config.yaml
num_attention_heads: 4
hidden_act: "swiglu"
init_std_up: 0.0434
dataset: "wikipedia_en"
Each number is 128 + 24 x the weight over its row's rms, rounded and kept within 0 to 255. Layers, rows and columns count from 0. Numbers have three digits each. The size before them is the row's rms in percent of the matrix's.

# layer 8 MLP down (transposed), 384x192, rms 0.0993, rows 4-52, columns 0-95
098:073047142149119124108123112102149119130112154159095152077113128150079143090127170133145167156165134133106130147089163109130143118113103122130101117127152087129159127121127137112094167116127147132094099110229112151168108090129148115105131136137150145095117152165131122143154134133142122115
112:105157120140142128150117127112138160106118133196133130083127126118101122124127113115129091143165150110115087124130180116126110109118117129160128107114142067119142123119137107104095155102143096126112120148160107139139134149142130077130151167157108147147120147111155111147167138235123167132
094:120158127136109141116121126200141113132134129155121151141162122094144125130150127153126133134152104110116140117194065140146107127159112107126130099132106105123179157152107121125154158126124158144129139119231180157096095149149134149120133082154121109131149141158143161100142102137123146113
094:126132130117097136131113149115076149129095172151142151162136108146068169082160098134118102081123128111103088145140078112143122138136160130098117153118119143151140151136149160177142148101130178102116107143097138124106155145137129124121103154137119107083175161104140098114159134125136114076
099:127165152110119136154126152120134120134137142173175113117115115122142134114129148117115136174116136159126173136141130141128095167144097146130130134119110166159090152148128107119126147095121150144118126099077126113155144078134132137140118130137124140137138103118150110091141135096164172142
101:087138158098138145112141147107113114103146097139128132105111147125149105151170139140128136098101134118127124112098105182112122092176161111186104134182114128126157141133141074119132139104134137105165118105121125118125116115116154143153066123142117100135115136156155116112135150145128110157
098:169153106122143099157103124141122108111113088135153135130081162162125144132128129136152149143158088132153098129118071126156133139133097135162125160140128120100111114111098110126174097112078154152136140131210138116149137132115107106103148131190119145146104138121148130113093140127145103125
106:135099110088133112117091151181130134132109135136100112167097127120125103125140150150133127138146109137148142077121110089150120153146130090113176137167135131106056092111124106121092105126101137088177119139130126089108156089095154123116126125154139160163143137113142110124075107127137105132
106:149080097143143113114137158100138129139119173141127109147117123110177136148140102129140146159177146154073130137121099127173164169133083130076123119123128142154135142117100123094132126122108124143121124136134112140103092085152113132148123129156162140137091133122128104127189143116152110131
103:115152140128110157138120097163116099134135138108097093131115154119136132128118143127098121163135167115151138171151117107119126125106189133092117149115138135130122113124091125153148102116122150129105144129221157104164133153122157082104129132127102106153145130141133131128136138103142140170
103:092102101157103142112160154116134138115133095082126130104151126126139145157117176156153122147105127129108118109095146155109131144130115139097137118113122121122087143173114164107168120088141103142146122149065150123096119127132126130143142105093150121103140132108160112084107153140123131097
104:139170140126090178152146151111113166159133055122137135137106117099054197135132130173175141137153112099110136144145151153141126150092159118130099145123159120119152146140180121120090161134163154072153120170137095146104134116130152111109124152116166167117103110120128160115106114143115153092
101:153157126104130130130112096128176148118170090161154114140099108129141148150163147114102090147151151120159168102111103118118111126120153082147159089154161121109093140116146167122125094147100152074092100145085096132151126070122171126145139167160137129112137132115097095119133112100138095108
102:151124123156118159101122107128131112120148118096121158095131108148138106180112086138111109110141081144145132123129094132147128126115099113124090176183158132115131108121057106124101115114097128128121133112130108130115094145187122108117125108140132146176102118145166124129115125138071180147
102:124142126115114138112189156115118123136112094180082161115120129151108125143123118092126147126117096171122143123112147177097177096138128130148116136127171122110115151158136135162099103137136123116126102134242132117127126118128152141151106115140109103102148109167113109148147098167134148068
099:142150141143126106148126146123171115136138097156129192124094120118146138173106152111079121140157110143130136157085099130180101131135159119119125099129160146128103128123116136114103132120186099122135129138092154134131114120114150165147113094133162140110138098147126064153148116153075085141
093:107162081104140127123114135134151118114156125083131136127161122145108106122130146094114100126161117112131143100192127166179145152141136136079169123133122136165133111137111148151129129147163148135127125087137093176108157115103174132134115135107132072117118107121141104112163142153154124161
105:140135197136108157122126100155128135148178115181122157122137144171145121120170098130128106136112110143134105122144151111154109123105131119121117119119124105142137132156163070103070134161090140107103176140140129094114089098106120125150127152137102169135164109114110140149114101156146125163
102:144182136094149164131093116121127148098163099126131107162151145118140133176103130132150143101120166116137128125134087149127101119108089114113153153094103113155122128139147130153115094135152159098117163117168133189118155145196107105172098134147145122116113126140139097138087091132108125109
099:142131144144093110139120113150124135104172099130146074162116120129170128148145098097089124112098103131149166090098147175144076141136085120145137151105096151141097148122123119104143146126124102146160161105153074128125089173081202116088175124130104157146120090114147143135126144140154140118
106:139145122098100133155144147167154137123127104123171112131150170111114157125140138159167097073115155147120111136164112147171125133132128109134116124114128143108123114136156133147117135118135106108110161144093088167104119135131146129098135126088168151145153128152129130091102153136147146137
098:123179138113148136111135136154142136145137122088142143148153074112111101101148099086098117149106120137130121090107163159159142116186171105171093141136123102078130095134121131102174130097114127152168124108180129118095160107148135136117102089091128117146177152140155149138145124111107112156
097:160142135153138151150114125091119111133115174120138122165129154104133138103145112156153128126179111173106128096116130135160143161067143180135153125110145140146120097113139110116086138119110133155145125171056156118114114126153081143116134113098114120104176111094115098137149135170148119119
094:138150164120113108137168203125138138172144144143143143132105120125135097134129090112137149117111124116190110134127129130142152122118139135111149100123185163130082119117131165146113128139138170135120120131107080109145115111118131143076140144099093105155116110129116167105143140104140126135
092:116160181118123140108092124090159120134152106177146115118111134138119125146167104140078126093089136095099145127075123167125131148121145140176111104134106154113126124116113123123127113155140136100143135125089113103131113152150114149101150082135105127110125099180140123126101134072159096130
100:131104092120124163152174147138081163130120084114114138131111172153121129111141141126131100153089112140156081101103176130122102149121144093076119119122117120130117158165118096159100119166125106129087170130119124148139171102132104108145171156122140077126112105107171110098126105180122100126
098:116129118154092187089127090134109140102139101115095146113065117129114128146140122132172138126110138117139114096108163113131132114153099120115145080165124118172127148147108096127120121124131129120147137118176156128100069136133136157137117150127138144140139069128125142119139147159152088100
097:103127165139106114143162095142142111146134171138121106123132110125144108074091103116131116152121166104131167127134152132143138118108192089127160132150146128138186074096135148148127131114147137127085117118000113165175147120094099106149118153146148137151110115115132121136150118095139105124
100:182152131114135131114087081107112125125110112113130116150109143124149086101153176161151166120125130086116131124098105131155146118129118110170113132102117114096131104145171158115122129132081117129153159141144121156125152144098117162120124092131083137110130137145133163132115110111108132116
095:165104167131138148171144134116129138124129106146138120135138113146155121126177159106164127100132114115166125151165086123137137142103164103129119091134135160171159124145128113099104126113084192137124122164115129110101125128142134095125110127122128143110092171189142144108116125090202119109
103:133122133131104140110129163159166154161159158132127090170111153154131146096150137116129127153135100157120144138114135125113112138177123129102119144129140181123090128125122127110150113182136113118129175105246156181125153108113135132149083103102131110122155137113147156120143139136066116105
100:119100136111091100089109135134133103135138089134110152128154110148114123102113118159116152122127159169122145157147163147114169139099121149116106107165136112145101083104138143136149146141126138169127134131205109141133132123130140108143092144103144147149114141084180164084167162140117141093
098:118120149132139090109122110109140121123158116149079127120120155143118149098124132100106134121111078104137105118149164072164094093156142132110110095101106090119175131146130166126121114101109136105101107161150112125145119113110142122094097142160131152098130133111107150118163125149123139166
100:150132110112136095102101149163103149119148099115141094140128072114120118128120165191135162147135114090128128152119109108101143162199091120108172085097099092130120131150140120116121151123078130122154143109105136118154141130147142131120131119130135139107104175132080100089119133184104122110
102:065098112127137119165129180096091129098135151112169128117128115124146112150133152142136145121119091154129110106139132120181174169143135180149146116097116131122101109130142143133119116099148142121161124142117099106120191162134158120103141143120129116166079121127129131144138112128135085101
102:146116102100163142135100117152158147169137121158125129135150108110150144085128117107121123109121132111128112122156098091100138121159133158151070133093109092146120090139119123081132128118126136110122139115241120164152082160111166107111149140156132164136153116165143136123135153123124122133
105:130125134143077108142174127123131110137145111158134159114179135105137100134142171169189110109137120139145163145115156097171129123147146167152138118150143151134137138130106133139154135072173140108122161160151193146112114116126147162121124126126100111137125127126119116142152142176044174150
093:139086123147128102137094168109112147140133119144139141142166097157128165121144145137093094093123124148106122133136123115112132137128134147130120132124133102149154141140115136155094119138119091118109115097185141113090114128094124138154124144137173150145094130155105137119138125134132073163
099:109120147123136167168131123120142145170095153125129150106155116130144116126125137163125158126134118112137151174139121133139110093102103143150103145149107094123135157144151117109130088159147116154169126088207120088122133141138136077135124121132120108143109129113120141146179121175112130096
100:097105139133124148161148127111108101155172165163137096137153130136139148110121110108112116128132143109162125142109140190136167063109106107123135121092153136139146099122119176146106121108161134132098110118061140099132149138127095096095132150168142118115148129119112135124104146185134113158
098:144152110127109170083136189119148146142152128071133136129132106165115165102161158069154110126119156055119128159130135143133114130126134084097119113132155115149073121095132100113161115097140120118115089100181122152116107115099132105117138110144188129122103093160139105112138122147135097102
098:126126089122092095108135115121149143086136120162138116134170138112133116138113055096169104155099157160121162085148134139140122148081162108103108137158139146103125127150147149112141130097123130133139159083187100151129148157096092135143079102175094090120117138136096139123113108142146118115
108:106112137139117124106120088130096134143130148128161126127191125110152118151165107109121141110107131138114115133141128115129146146108124107158112088099107144130154126152119145140163125139102138126153161148153157135095153144131159148164146121146131123125103128154170110150140179133153113141
100:095178103128135112096104129106170158141096136146148153168157128138118120136099144109124098135140132137121140129128136112153183120132114127136130171099150161085130160105137100174145085154151115132110157117150131125090103129101127154141181127097121130101127126142165105113127161127124136139
103:154134134133092157142125088116123116173114157112099094161139140115123118125111157107164153131150115130143150106161142154172161152118121144128163161116117075116107131105148118112088115118146169115154136108078143129163124095121166082081099152123150175131122147151131116153137155166113119093
100:111140134123161156115118128085156125122161157129158143164106130128095181129118106180133155164131107134112108129142142124128135110129087100129091123131114132135117085162131135135096149136100162124143125128075143144118126115113110094154144120142134154124104133169122115151147146168147144116
099:129150152101091103152124106099108144153125081139132092168111133097124102141195113112163149140124138155117144126110155106133159108135135141107166122158094164074146101087115144112124132122165093127123140111166106113157113114164147126152128113114149110129143139120121150144093149133142097129
100:130139148110088138137157105117132089138145129109160147139127075130168109136121118139182138156120099136124129118098143114150095127078135141115121107133178147121097131132127131108188119158128156106142129137141128121117086135136100108105127105129154134166121152110139118118109173136110107119
097:167141116119167129111110086191116106126174147109128132151112106145130123159142147126111153133173138109145123084133098113093110115149180126126105108133144098134107113126132129115131156172155108140114144119140138126131166172131141159101165077143103087157162132133114161151160141111172130119
# layer 8 MLP gate, 384x192, rms 0.076, rows 5-52, columns 0-95
099:126131107129136110135083135130107086059113139161124109096132138139132104118139081090152176095112106150115123138136119133133128120153107181145140151148160087161113104181109130117160152102137124117106116129157150144140098093143121132105162139091135132082104134107114131092156157188104085111
098:133201107096110134106138139135105124199134097164126108135125145136133112131130151115123100124062135117140149155137109131135132127126123098093141169095117159180110121168134091092126138137108100150165125121165156118105137159140133100100132126121106154097164094148099107122129128106119127139
095:107088136113156092089154129072151146123143143135124079129147114124120118109108188101143113155121102142134121136116135096142111125123127149111125084165114127124129109163091120098110123093129147137111146128087166141124064136175105105146103118162148101151123123142123110127141129134073125133
098:120115164128087109134157087124160086110129145144126114135153106162086161138116141121088130106161137114142095142125152166128128159131146169142125115119134155158111128164089143143127135135099142120145152132137109098122160118131152117111123123132133164098101116159133117125174123105174153146
100:151136128175104085121127149188183167100170142113174137120120121123124125129161122132093105123152086138115112157146132096177151165103158141109097138120099084120129144120137148107099145139145128102145148143113120141141107164138120113152136124116132129154116104131134136131146121134129151083
098:114151157138139149197165089143165146104110120079076148119100154120135115114098110114102148133119121126121136115105103094125107076139180138109127102133138116122104072111124129100124091141095156120145151124109111150120133121095101104116096149116125112095117110110158164137127128138147161153
106:154140153112119115104103128120112117108117114097121110151124132152147104098099154140178116135146145116143072101172122110131131114143110087170180139176131088126072106144101138154152131092113115122166110150133119122116111138140104135119091134124097145096094097155066169119145081121140128100
099:143136150114148157139123091148167118126166130133149113127105168155150169088082122153149109140114164103128133136113113159118082146109144125133159128132144130129090140120119079184142110121136155132113107143127150098115148097151135094106137123125081141109158081122112109096194161112109118095
098:160137116105157130124108133115146111123203111126138140121154184102129124127166095111127101131115103119121153122164130097123107107114136116148144111130119072151122121112103115164157090098141111097083137077116142116115122162116120130124094107109134106126112156126111132106183107108130152090
104:133123103081121134138131143138124098147115138124113093157177149126123120151145158123161107131116112135126107131122102143119114149162139142122124153131147118142140106113095088097163124106105144122099120121104124115169109136159154140126121155127140108066109075107084142143142131139138104124
103:188147138124131141155096123094168091132152138107152126131129091167142169121141131133146142133115170159138140148154113153114122106137128121091103126117150130155087104153153154077148143104127141153106109109107105130150160104147150136106106141136116115124095114125096140082123141168119136131
102:161136142119141157083123157099131097156115129123120134112092144134124114079143146148188155098127110116127123098172122166166073090144103095148169114135167123147092153115085122161118098158170141155097148159133135144143090135090133133088145134112104133140134111158076163144125069152123123125
103:136201141089089136152135134160143095122119145155103091174124088156152130131142137125114154133152165152132126160108108113109169138128127104142153112101101073149131167126087106122132135091079093181107141083121109085105141130079132095110129160119127139151120096100124154090154177085135115129
100:188125133178148101109143131111121081157107116092116123147132101158130163079147140136124156131144161092101142139134057144140121110122128138182131136160134153159133142096099119135144138182150131131128122141131101157113138111160045099163106130100141087107123100172097128123125146090141104136
100:142116075106123116104100139106137126121178114083114136092165131169101099108148103126161131134135152097143085084134132139131117088135096190168159124121162127146146176137151127187154116144159157124099116119138114120156179118137175104174099174123085125124152142158147148156180119135153144148
099:181145144111124116167161068146164134101127066164127129139124109123116077107119164119159184127096149149119109123129132127119141101100159151121146110155129102101106107121136084164158171123112139165118147082130166148127097123128150141176131101116108123163151096091153109086113118158119099112
096:133155131137125122110093122089119125129127161177113141170092130184170098100108108095095090152162128127102113119132136159101153117099088169126142125119152074120105150142148159132142157162118135136144131145114107131137120109128142138093117156127103124122173091167151134106129110131124125136
106:108137133123071162118116146127163134145162127148192151167155136106158155134099132079120142122107121163151150145165084118169114124110149110104158166133096121137115146126115161085109138151152139130132119135111131118149120129127104106139106150099183119125106083123156159130107126103111115093
099:139163104160165139161172125127129119131101085160141135138139135144151093142134106105113108101093121127117099154131136085091087110153136161117095124122131155133126135123096081085158117132109117139107123110110147128126173107178117135113162101079153157124140082101127115136094095135168091122
103:109129135113104082132125115074146122126155103145107168140080151130158156102120155144133197144148154114153094139075149099135138161112163124094134147121154122155122160133185142130163125146136103112133177111138098116091162117127110139145155127099166139152114101152108127092134095106112106106
102:145135148094134071084138166107142088097090134154138123153161099105147108142144093098120130145137107157122169159161143070152097137108148128104098101146148177167113119122176156138137146134124137096150177106137094092121109137153134126150125135141155148124117114113111166123136116175119134126
098:131124115091177106115148138136129154112137125145091118158128139151150122134107126110121132138147161128159104118119116116108128117111130153140066144099139082096106140184113084080114128134117106125077152136144150114199087113124153126127076144116132086150105110168144146121154163084119125120
094:119098142123092147149155130143085157157109121129135159093152144131139111151133116118115133173157174109132064164142119160130176104139095152110116117129113176089107152116128094155184146136161151119094116138148119098180079140112152132124079112126113127132147092123132194114136107140161110143
094:118145162085124147141184112123094112109131151124159132110132121129122150116102138146134108131142145139133108121096129126145152095079105104134184159140166104157127112103143140128114146085108167137140101139113161125183127124118132167148095111138095086126106092084092119146105099144122151141
094:093140148112149110110176124099107132124114130120117120121107104156106145093143134152139129105113142149100155145170091125081128128135130124130151127168120141138085076122150085139099093114112150144126148151103109104147145175119129154112138159146123149122117132125104138100107083118113115158
108:132145142104100122131110104121156089119137116095168124110126103138133127078099106096115100110144133132131156166196122121120144098103134096104103153119162147099132129143137137124118075103150123153180121108129104150142119137100122159128122151127099164089121132118135157146106076141128126132
094:192134149157107090133169120163126111115130131112101102092112128137104129106138055136104124147159175155121118101123126114139154106124147149137140133117132068156149119124068110122096156102123096134088117069129113121087128109112144140119104102112111125110141100138157134132152160118135105123
098:120138175105089110129151103101136116123180123130095139187093154097159129123130116153141128139145177088138126104102154124158138147147109127141126181126129137113137150158121115127137123107097157148132130123099161150162149089140118138072116103099111139125137109145135143106177111140140128083
099:122099138114184142146133098161100107156108115142144143127109096090136138140155146126112109178101131153146160128141174120130115115148119140113134146135140122134107137125104161125063149132151096121123082150112171086108135150126142071088138107133145131123143128112121194109112127085142086124
101:136112106133062083152168132104143146140108127162156124137105085098142099106138152095195132111113112161106114114121143171142164121085139129139116105117120114139100143096112146153146175143129117134112145127123141147142124168107147118142171177124126130140107124162156105120153107159155157142
102:107122134125124147097084078128138085154173118103109136101140147138092150077117149125138146092100111153148141131123101125132117138149136147121128141113155116075124126132155166147171174125137117082109119167129130175137117126144065090128077151086110089127140105130135137110149142122122128133
098:123158121100118095140100087124162105117121158112136114130182123172112118142114105180099079132164153143117116101071147120144135139134165147137111150161146106123135110120155149122125143127091138098130102113133131165114136104104085139089118161145112147114115115141108147118134148109140130113
101:147127119133140144131134131099108153118110159082166151114107125154165168115097140123120144100140137175150113149147148161164080093100109110124102147171179106128130154122105130109149126135120146107121122103120103132106102148150116102143156150118137102128141113102113123122148186118110137143
099:175116124157155148087138141159113135116179160090134180149136123162097119156125146091147161166148125120101125108089086090117113116111149084113163117155154124125113128108147119132130098130145120158108108115105118139133124127163120113128122149099115100126121130114128097130157106154148112077
106:146119128132147114177131133129141138123100060095167136115149107124119132137123168112137110136133113137150140182141129135100111089115166162149142113080130129194105141138146149159124138088104128184148102146110152127175120154107151129133120144119102147132143125145089071137129134112170147079
099:133170160126105161133169058139160116110136132126105123110102144115159116111087077092056105111149142176082097143100151110142128160120156089126114145142152150111127138148147140132137120119137146105128143091072101137171142138133131122157128115115131119137115166160121115139170148139142117124
095:136135142130135104096137127116193047152158093156129143072102134147077141142122118168110110098135117111113130111140101129127148115107134132153140120113194117142118151157124138127126127089131152113129158116133132135107115108110184146133162161231149120135132129121122144147117141109155162137
106:102108091123126144130097127124167092139128134114091146112106170081134094128098111117135106138107116147133153150114129081152119109141079110126114105150145119136104126133133161154112154140101092157141121196139110152139133135115155108103159146140088112081146102117073091129168114192141121100
099:146104127123136124113124144127129097138095137125150128130126142121108104164123145118101161125134124160101117121124144102170127128211117098113108216078111124131086111153172115102136146145118116169099108098122152130138090142127116157143132126103139127099116121134100145093129161162127088124
102:176145129143153086140087119122146131084184148175152108123140108141083124144117135121162117195146116103134152098094124096129151118136099130123122163124124092142123145128124161150135100153092190138126101150127095157155135136116122131160117124167130133157087111077107127135161114169155139106
099:155136123146122112137182172126114133149148077157134137129099164137107140128154125169158110099094154118109142125106145088165115119145112115113117114170145139096142109114095117083150106131129129159118160098104145123137106095149149137143126127149146145158153087156134120141093169130130086121
101:111186130126147145146124128099139109163095153145155168081125150137144142069125170136124170131103108145119126156116113126123102146163143107132155175133109131128134126141165141113142143129183151163119159110146135138167150131161164102119103161138161148143166104141133152106107105144168117123
097:089152106108162125147106132137154142129131123178145107130151116100131141164146184110150128082110135131127107154125138133158158109086154162133128139179119100172155159096153149137108132105106114158122129132144126122144116116118149113161097145166089103142148135147117092101121098173135177096
098:131083109105160124127118113119138094144091118158084129138156100101161102153152128163130159150144158123125116098149174137116119102122096169149084132103133141152089123112120131096082154164144149147129137095065126143111157130156109104129085118166117136104135138128171128147184104143157073078
102:139105125119156135130163139110203129159105153132135160144141122149173163109141106132122110121122135142114164139116098157144126109096139089113163154148139142130140143130138138171134101158129112127108135103091172124089116146104099143150147152160137143132124120064129144149162105117115111125
101:152177144144116115100131118130127149148125139130132059141109160190117148127155187201122118168156099132086165159108126113157140126132125105121079113105106161088114161118108140159086143100156104120142115095138102145140125127158094122124145129143132109068115137122134157074130118133082084068
096:122106118142109121132158070092117150158094172097195139150101120096147099140129132138134164126115110142119136142124107122151116138107139092099120102138156141125103127140120133130134138103131121116147117149122104163179110133127108128128072076117121071177093156188146126133106139102139107106
097:138129137084140110108126139133085107108148129126146156158120194109094174129142139107156116146100139123079153102115114107150122168132136097112088133158098112087113092137136086135127121150135132113096110115105158133129133075112165140147156111117153093106103162127104143067152148156168134122
# layer 8 MLP up, 384x192, rms 0.0763, rows 5-52, columns 0-95
107:148135128144080126122114089073106125147125129099148130123141112134156186107116118113124171124131150114156101081164145168090119068143157126091149111169098113103125154090103162174142118121127146100100083107093141159129118106140120123132172116145141135136096156130121115131125108120115137145
094:147118159096122115148142138105121136105137111137121178101114091072171107149105148115121155095102172131163112106133156179158111144114128099152142164100124128128086157136118160107111122129138160140132152088131112100163147119148110117140126148131085151117092082137074131108146130111163105143
094:097119156124074132132130129116162132134113108110142130165121118125170127127123155113124150096153145101155138117116141119151076126072103144144124127107109104145142160132138123124128146126117078149184119100148081133137137128113126164064117122150148140101099124089079109131106138130166135140
097:080160145102138133151141132136147117114102126122086163120151140166123126143063139111111090121139165120103085113135136161165111154115113131146129139152083125164109102118123120199134116108117147118131108119151164104072151137140093137121148136100135118150136108167110140096137137080121136178
103:138145129135124141112084107115128122117101139141134136116131102150155153106153129123079162124154091142144147161132167138108162116137082124106153046083149113118167155139143137115119128134139179123142146061145111158117084121067126129131152149185129158113092149118131079123139135122162101165
098:108091141122106126117163136137095155153123139107129126142140131110167096188162143133142116139138173147094131088117114152149154110110158110108115183173162155128125105137142154121111119160107137144123138118122147172119134131157136082109149092122136139185086111149175121160137145089137124129
105:120101132148126107118089171124155140119159149117132102130148162141152142075100146129105115132136099149105172122147134100106131150129129160096133090134131095121093098117160198145130135148153154129152114128123121146112131115171118139140135073129152098131078134116110124112131142113125157155
101:186137121130127151075143107129102157118125106136123147161121140106133165131150090106086164136154153166095174091089102132156134132144116157115106133124150129148114109143135092124098080114127121090107172128152141120093108098147108123124102140137107165113114148126142116121142156124138146147
101:113134111145196138149139150090184116126139121160158117126151147087139120144148135102150119147048142138141176134137126162112096169123110125137153154121103102135118143127086171112093148131104105098108146120142091098122133099121131129116114164116187102117111091142142133120101106153117137122
103:133135099152128126153164196104108073131098100124119086132119138132115139140112142153135104110122130156135117095077111140125139097147131085116137097180087123180145131156136118150160117103128130104162137140147148124123122171141099173104137130078146121123119123088134136098169099125138149133
104:150122100115129129174145147121121150111125089117126114057126128128144147127144089134122115104115135139136125148144136138107149124135165110129113110149109111154117161099091166125100126104095099185165114109117094177115094103126093078136125138151113171144095127153079151116116116155126163129
100:129147172156151166111132112114120146122113128117085078131168142105149132150135167145112152104135102144111137155182143129150127099157159123095107114102089167119137108106153161143146114123119132154160165103106156121115109178134137145118096111145161140141158152073096143096129132134134115137
105:111154095086098115106139127115111131082080147119111095155136149112135165143192121116096143119124080159138118156143134125107120145155125132133163100121104083096141134115149105136154122114092091127114145144147138109182109151129115151097125144083127145174194119124116124140155144139104095073
101:110094113172160108127104149149121131088089165107151067156111086133129140094138120154125159130136111093140163132150073133139128120113173130135146123140136116091149153157150169172174140127126129100166097081114152127108126175109131110106166127132098131118112130124124125115105181100086102142
099:143140110105119122170104118170162157129146139096152132091125124158101151128097147123120127111111123146106135094110167087143147144135126129120092127113120124139118103186104119114124098113142116133145126098185141088155141113128131138162094132095111132145113191125126108133105142114133088131
091:106111132117123157156155139186110160085110101167096096126148101144144084101135146097114112107168151127123163137117131144140150115095146126143159131116122138129173113125122162138099081071153129153119139116160114133118156131117123096125086153135101158117102145131139087156123132118109145149
104:096095102136158149086063144172114122160141142147078174127158134101160097139147137119123139127129157162109128113109126118120149132152162120142138080119111095114119142136145123094126151171090151123146167141114085162096151105155113130122103127135123120128108104051118157137142110142124115104
103:130125202132120160155114168146155174093133147149176132088093098168143112087152127113158107111159118112138155119132098131159112079131141120112130130147115107115095142137137185103115156119142149153133130130153122154124105188144149127157106151113160127133151092099133130104108164119115137147
098:138148078162136147102130160117098142120099110156128111134133138121146098158134125149165152157105142121137161141106116083117133127145116144150097109123155084096152122149126142158143125155125149166129130104134151100144129096120130116141150142146140129162195125079085091082154142148125114172
104:128079132087120097160112122143135116108094149107127126143122112147122105148139119149127121129154099142138155167139171135141166139101152172118108156142125146166178152120178121111155129144144143115132144120124143090115100116129136114145170142136117162163080089108117110068111124113126111119
099:122129098162120135137139151106089086117091103125151141106104112139109095119148127145108107165159122116117151129149141130135158152126151149158186118132110127127124190154125141136106110087114111119161157141120124119121138118143105095120172153098101147094127132076143145084160101176105151170
093:130139098139088126135163102129105156133116112117126106100142121123142130150113106105102114129091164124149165147145182165091113139156120168168128141169076123114119116154108173125155089124156108126134155082127137128120161132095142112107127164128083097126149127124115112141181136101101149151
092:150141077131134154115079136139143126126087122119114137136160157130139152154183123101111124122147144136105130167131140105161147140169092107158111114129166150100108074158122126143136123138135147121147134101126140156139122162110121133129094141145148145135149146103137139168128139167156139156
095:143133162138131119151115105168147135149158092149093124171116144123108113146163074118140125126132158103135126137123061088118095103135132118141146116103145098139086148143142116077114112085163143102129158104119117112170129110147151113082134135131164159110081119194123143116149135109123148150
100:141144138085177152130107133181117098106108099150146115114151135137122135139161153122134147122166129113109102123162117145126133136153111162059143106158143105135154133125144097141123106147125137052110161103149100137121150097128166098114122140071093152138121098121091117105131127120119118079
099:164115097076164124113126147127162125119113139115111142123122133177098110096138140080127111134091143108133139182162099135154103116102105104078089145140102121135107089134102130138190113110142114138114133135135117082123155137087123134120122100094113104134106159124055162112103146122147167110
095:147161114120133129080116144103122144115152067137118123097164123147108102150124147107106187121131103141150117100091085142119145102068129155111120131099159117112122107113151150180141164143119110116139152119161119076102112142138133141112149132128139063135133128160107141156112138145114139114
100:120148114152145135150134115147104115121099099076084131184136099150133072118088118097121109147103144099121117150109155102176126103126160153129112163108111138129069114100136120121143124112122118122113116126105151141114118166102156122123122122132133091195139140130130132160152106135124126141
096:142158127136101138114116124158159138131128173141130086102102139106090137088137096161121136164137117164173134148129092129150129117104124096124160134109134145099126076147164119153161095141161084141116098138130124114136138103106127117130154129100125128168116128125101123117136090160129161119
100:149133144125143131138138107088101164111082128171155100100131142097090098168105112142095096078122115153123140115151124147155126146159126108113121101104104118102154137096129150152116119138165070144095117105121104104118150092156131140125133121158125156145149129075109120118128110124125059168
100:169087100166164106134142107161120122097118139139137157129120156105126150164141148153158145137113144097119108135121092148104095128112134097080154168108154148130144151133083120152120174136116112138131108115137118132167101092136167139122126134105160112151106157160080119136139122161132135086
098:128129158146127124171151103097137109146135137119148091136190145107128100155148138089095118141106118137156113138088087131165130077136092082115145165122137146126104148121130093097147122133138156134117108143120178119093126129107152116149163115138115127125177178116094119115091147068106133097
101:084118123104128132129133119104132138144093130113147151094119124096121132125146142157117123100132141121161139122135165151098115130126139145158130154138128128139157135119141135137153137165139102150122164154123123151123125137075154142133106155153126157104139129152128088114140105156086142148
105:127142158136103101147104165110087120066102141140116143136123132183159153145142157103193128123122146094124148160104135124154137145156151115130136123091130143096152118107110080149176107127133137126084138148119118125100129134092152149104109091129117146123119117085131116149066149095130135156
100:130123143135102125146153119137130075144157126162132128125114143096095091137158101086096120170164134067137126121151205101128150128101112091115153142134118072120115146099119116112138131105097124124106104153101148096117136101148149173054143152155119077129115136095146142103137110145124143157
106:128141164121115125119185134142120155152152144156126093097123135087155145127117111144143163101158139138126155131144078154163123170130109138119162109131121188123132121149113130103192095142104126121150121122104126126115137106096118124128129129116096125106148158151169101107118111151048098142
093:120134127137118166103147127152098096147143124133153117144089110146075079143113131134134146145090096174082154141159080124144136118070117085119154152081082147150120113130116134095127135111136123104117126190118154133147113197172129077141151139138122105107151120109128105101113132106121140144
102:099097082134137166142096094103155098100116191150099125105131175131081101123121102132163148136146146112135136129122148139100102150135106117159126158110136100105108146136103119156110126129096142134129128147120136123136126149123174135126173145107157128110113118111095124118156094145114102130
099:146100107107120099081136103122130098173138141102165149166122168140105096094162161102120133106149134115147148127131111121155150110108100197135137112146180132100126123122125147163097148112109098149118119153103162151153099135147127139114086130132135130129113127110162175107086148139127117130
099:163145144181127158086114125120183137146118118148092162144111080105136136147089171145126129110133139150106113172155138164121100116149147105147132149112145170146156114139138163137123117103144148154158134141147172116095158134146142156152142105135145166097164082101103131135116103093115135165
099:117178100108163188081166093074127134119092118098146129155092103118128138136149122149140115125110137136133142107136154140114120131109119139129094106139155139130094138116129112150137102121123143089148142145123122141111122110143102121145139119160092147128091105127133081116131112134159152160
107:097129110105158127098139176123138117102108171131099120134188098099157143115065111127166126134148101112117166128159158141114098159185132108077137141130132140106113133123106159157087170128127155187156092133115119144158121101117131133149140128105102130099127139132111105092135134103154110138
101:119153121078118133121128145103141127114190130145126148129102154147118140176090142140117147124101095122153158153080157124113113106157098091111122157103130141147142127151108120161179137162178094118158162111143172158116135123107131124087106148139123152117098149118096119112082141097125082120
102:108161138103109142123148125091089134122121135116158121181143172123138108121095171084101147160124099134090099127086125089104140139108132122116113151095110157166093147125137132148137091138153111130121157123131109111118129128139150089121120096122121141125125088089121126114127164130153121134
101:102143091141106137097107126121146111115141150122149080111178159128093102120121103112173148104117107120092114094133087147146136133117085101145138175141159159172118147148123130153165160102111162119176200103114142139131136125082113141103166108152165122075130155140117112170125122139159145146
100:132120122119145182123157121154117135136097161150122110104124169134103106139118143113102064119161170138104125144107120158109167136119155080091058095152144171162094131159169127147115134107163108064187147105107121128148110128102181124106125138104162136133122152105147120151133180115122114117
100:065128119152141082113130117117145116112159127103124122116136132126127124100114158124052142096164166122133131116139110139112149106171140097153108152135141137116124139144187166128084122116102126186102114157085124161112145080130121112130079153144171105069122127149140150185143125100151138110
100:146132118127141149135155165100146135113110111130146123135144104119128140153121118119134113098117117155151123115185174102160119124134151100116133102085122119138154163120112136150174148110155141179133146147134126123093103120167132156148120164103211155176109113110144144115101110132123165142